Weights of a small transformer language model.
Training: 101M tokens, 3083 steps.
Each number is 128 + 24 x the weight over its row's rms, rounded and kept within 0 to 255. Layers, rows and columns count from 0. Numbers have three digits each. The size before them is the row's rms in percent of the matrix's.

# layer 8 MLP down, 128x512, rms 0.153, rows 100-127, columns 128-191
122:128125149101135126136138129116130126113156135107129121143193113130120086116138123114159081157113141120122131082139117111148118143127139135115136145127115117102092132147108165112101109121172103
097:095139111113139119104133164145130142155114132159144109152100147125120152054140117125103127127166102125110103134157150138102061130103167144140106165159135123153138123113131108135111079125107095
102:132128116146123123141122157119098146137136104106140110144156163165109114136107149132144091093105098113111142095085168091149107121105076119137146123124134130096105128070107119082171147065123137
100:145157127131143147144085150126143090137108118148144135187137135143167134159101167164091140118110103119112123156171150107142140121155133148160155129095117187143193131120130118115163107142133116
097:082125147115124124128089191179137168098130139109084112140123166144171096112132148117122147142100133153127137116107146158149130095078091124137123157115131113117138117090092183127105155095097135
104:093106167165130144134114154154144111149141114150117136123147116122103099140061082137106101146135153123088153116115117143161135114116145103173112142152121127166135161117150113106119111094112119
102:137136086116176110114147106054084145116161131155062133085145110117134118163151146125098119115091121111129142114130104139151152113121134081132090074147118118151113107130145149162127135110133112
097:136106154118111077191150108142096100122133091125144109049093138118167186130151140116115138148115092134126145151143171130129175129133113137109183140153139130111142143109117126138109156118117085
106:060165113119142133106149129119163128140101142101120117124175055111117103112084134134155089110137128143128112105115158140128143094147160145114089098109119104118117143140081139170142122156130133
096:089165147163122134104144104089103126095085115105126121144118106094120112108112150141092131151129088107101172102146154149106174145111132098144131117139182088131123161107116104124117175152125110
100:040109163117142126123128128119100098136129090108165160165129107111152130104141157145166130103134109140123162149135130116133149140187110135154133135124137137146120124100130132106125104071163137
101:086154173121138104115147081120130093143081120166138138134124149117163093086115159116140129147108064099158102117105117113126141092129152159094141138102125142127098142142083117109173111144091120
099:119122146112082095108159115103132120127177107163117146161160145149118103142119146140123098137103097172106135125119102101108119132154127170141129164179130128133104149100112115139147153135107117
097:158111110136147143108143131143138156077159157132094094112143134097171127105131141140139134116136151155110136149135115145103135111132151133150130116107139120122105143139156174156121093147155144
096:131116137107159108143164126116115160125160122108144151154161126117134131112137109114137114121134099116097096131139152132114158097106134128133108174131132079137149133123128123100100154143143100
104:186160093086140132141120137081140155064127084189095139158157098148153153115098127095055135074150100160090159126130122120123173114152137106148116143149116117141159141110118103169183131090146136
098:154148162145111115099138100158075163118138097107119116107149113098120159123161155141151119128123064134121139138133186091113107122099150160148138141097135121115168136109132119142109154109132096
094:095143165128128184111110072080111161087117096094131159063134122146142143136107093130143142137114127173127134122115151149173149173153151134147145132146183139113130133167118125087169139124123099
098:120126143131129134140156101160133129159114129113107151153156154106121181124097140101109146133116135168156110119105117080141133111128147124113140143114110138141135169120120157117108158120128102
102:124116138128118114119156150107143121109111149185116131112136175147108084153115173135145111140127126137120112122110145118115114112119091103148123089096127144152118132111135135126108138093119110
106:151133185130108158098137068169117135159080112143137162090130127136115142121100100130146133158111107161119173150165137086089147151145090151161119120141090133151147157137112170143142169105110149
097:133130141145124106132118135124159140146132113155121117116128113117117123096150099147150115131130095156096149137152178108122126101108154142172135136097128172151189120144135106098114152151094104
101:094059144134194132159120102080141126124155100097136149132162103134190187105120167152088134123157118162149130151142136157103149138098113123104106110128120152130120128111145130156144134100136126
101:089134092154079134147102122139163162122130156065113091134129071122177112131107096105085137087163107117135142131133143155117123109118099167093159112132129115163125127161142161073099116136136134
098:116139167119113095122155167135166165131139122143129113111142146155137147129150142188125153095159125093115117138126084140115112140152104143147156067191152141120141127146133149174091123105160132
107:140159129171123117107140137139127160141095102109114121130183077125085158182139094138117169101155163127113151135120130099149149133147141103115157161108137186117100160107135117112087068113133137
099:106131126117121115101104121134113115152148113146142151152106096142121113112106137175111136142147144124173120136130114080140118159122179132117105151115171145097169114114130104113168134116128137
096:120124160108099101068130119141145139143089153084101152137136169144087126130128117137160132127149084125125128127154138128126162131129133114118183084149146174121120131108127120139110154112105136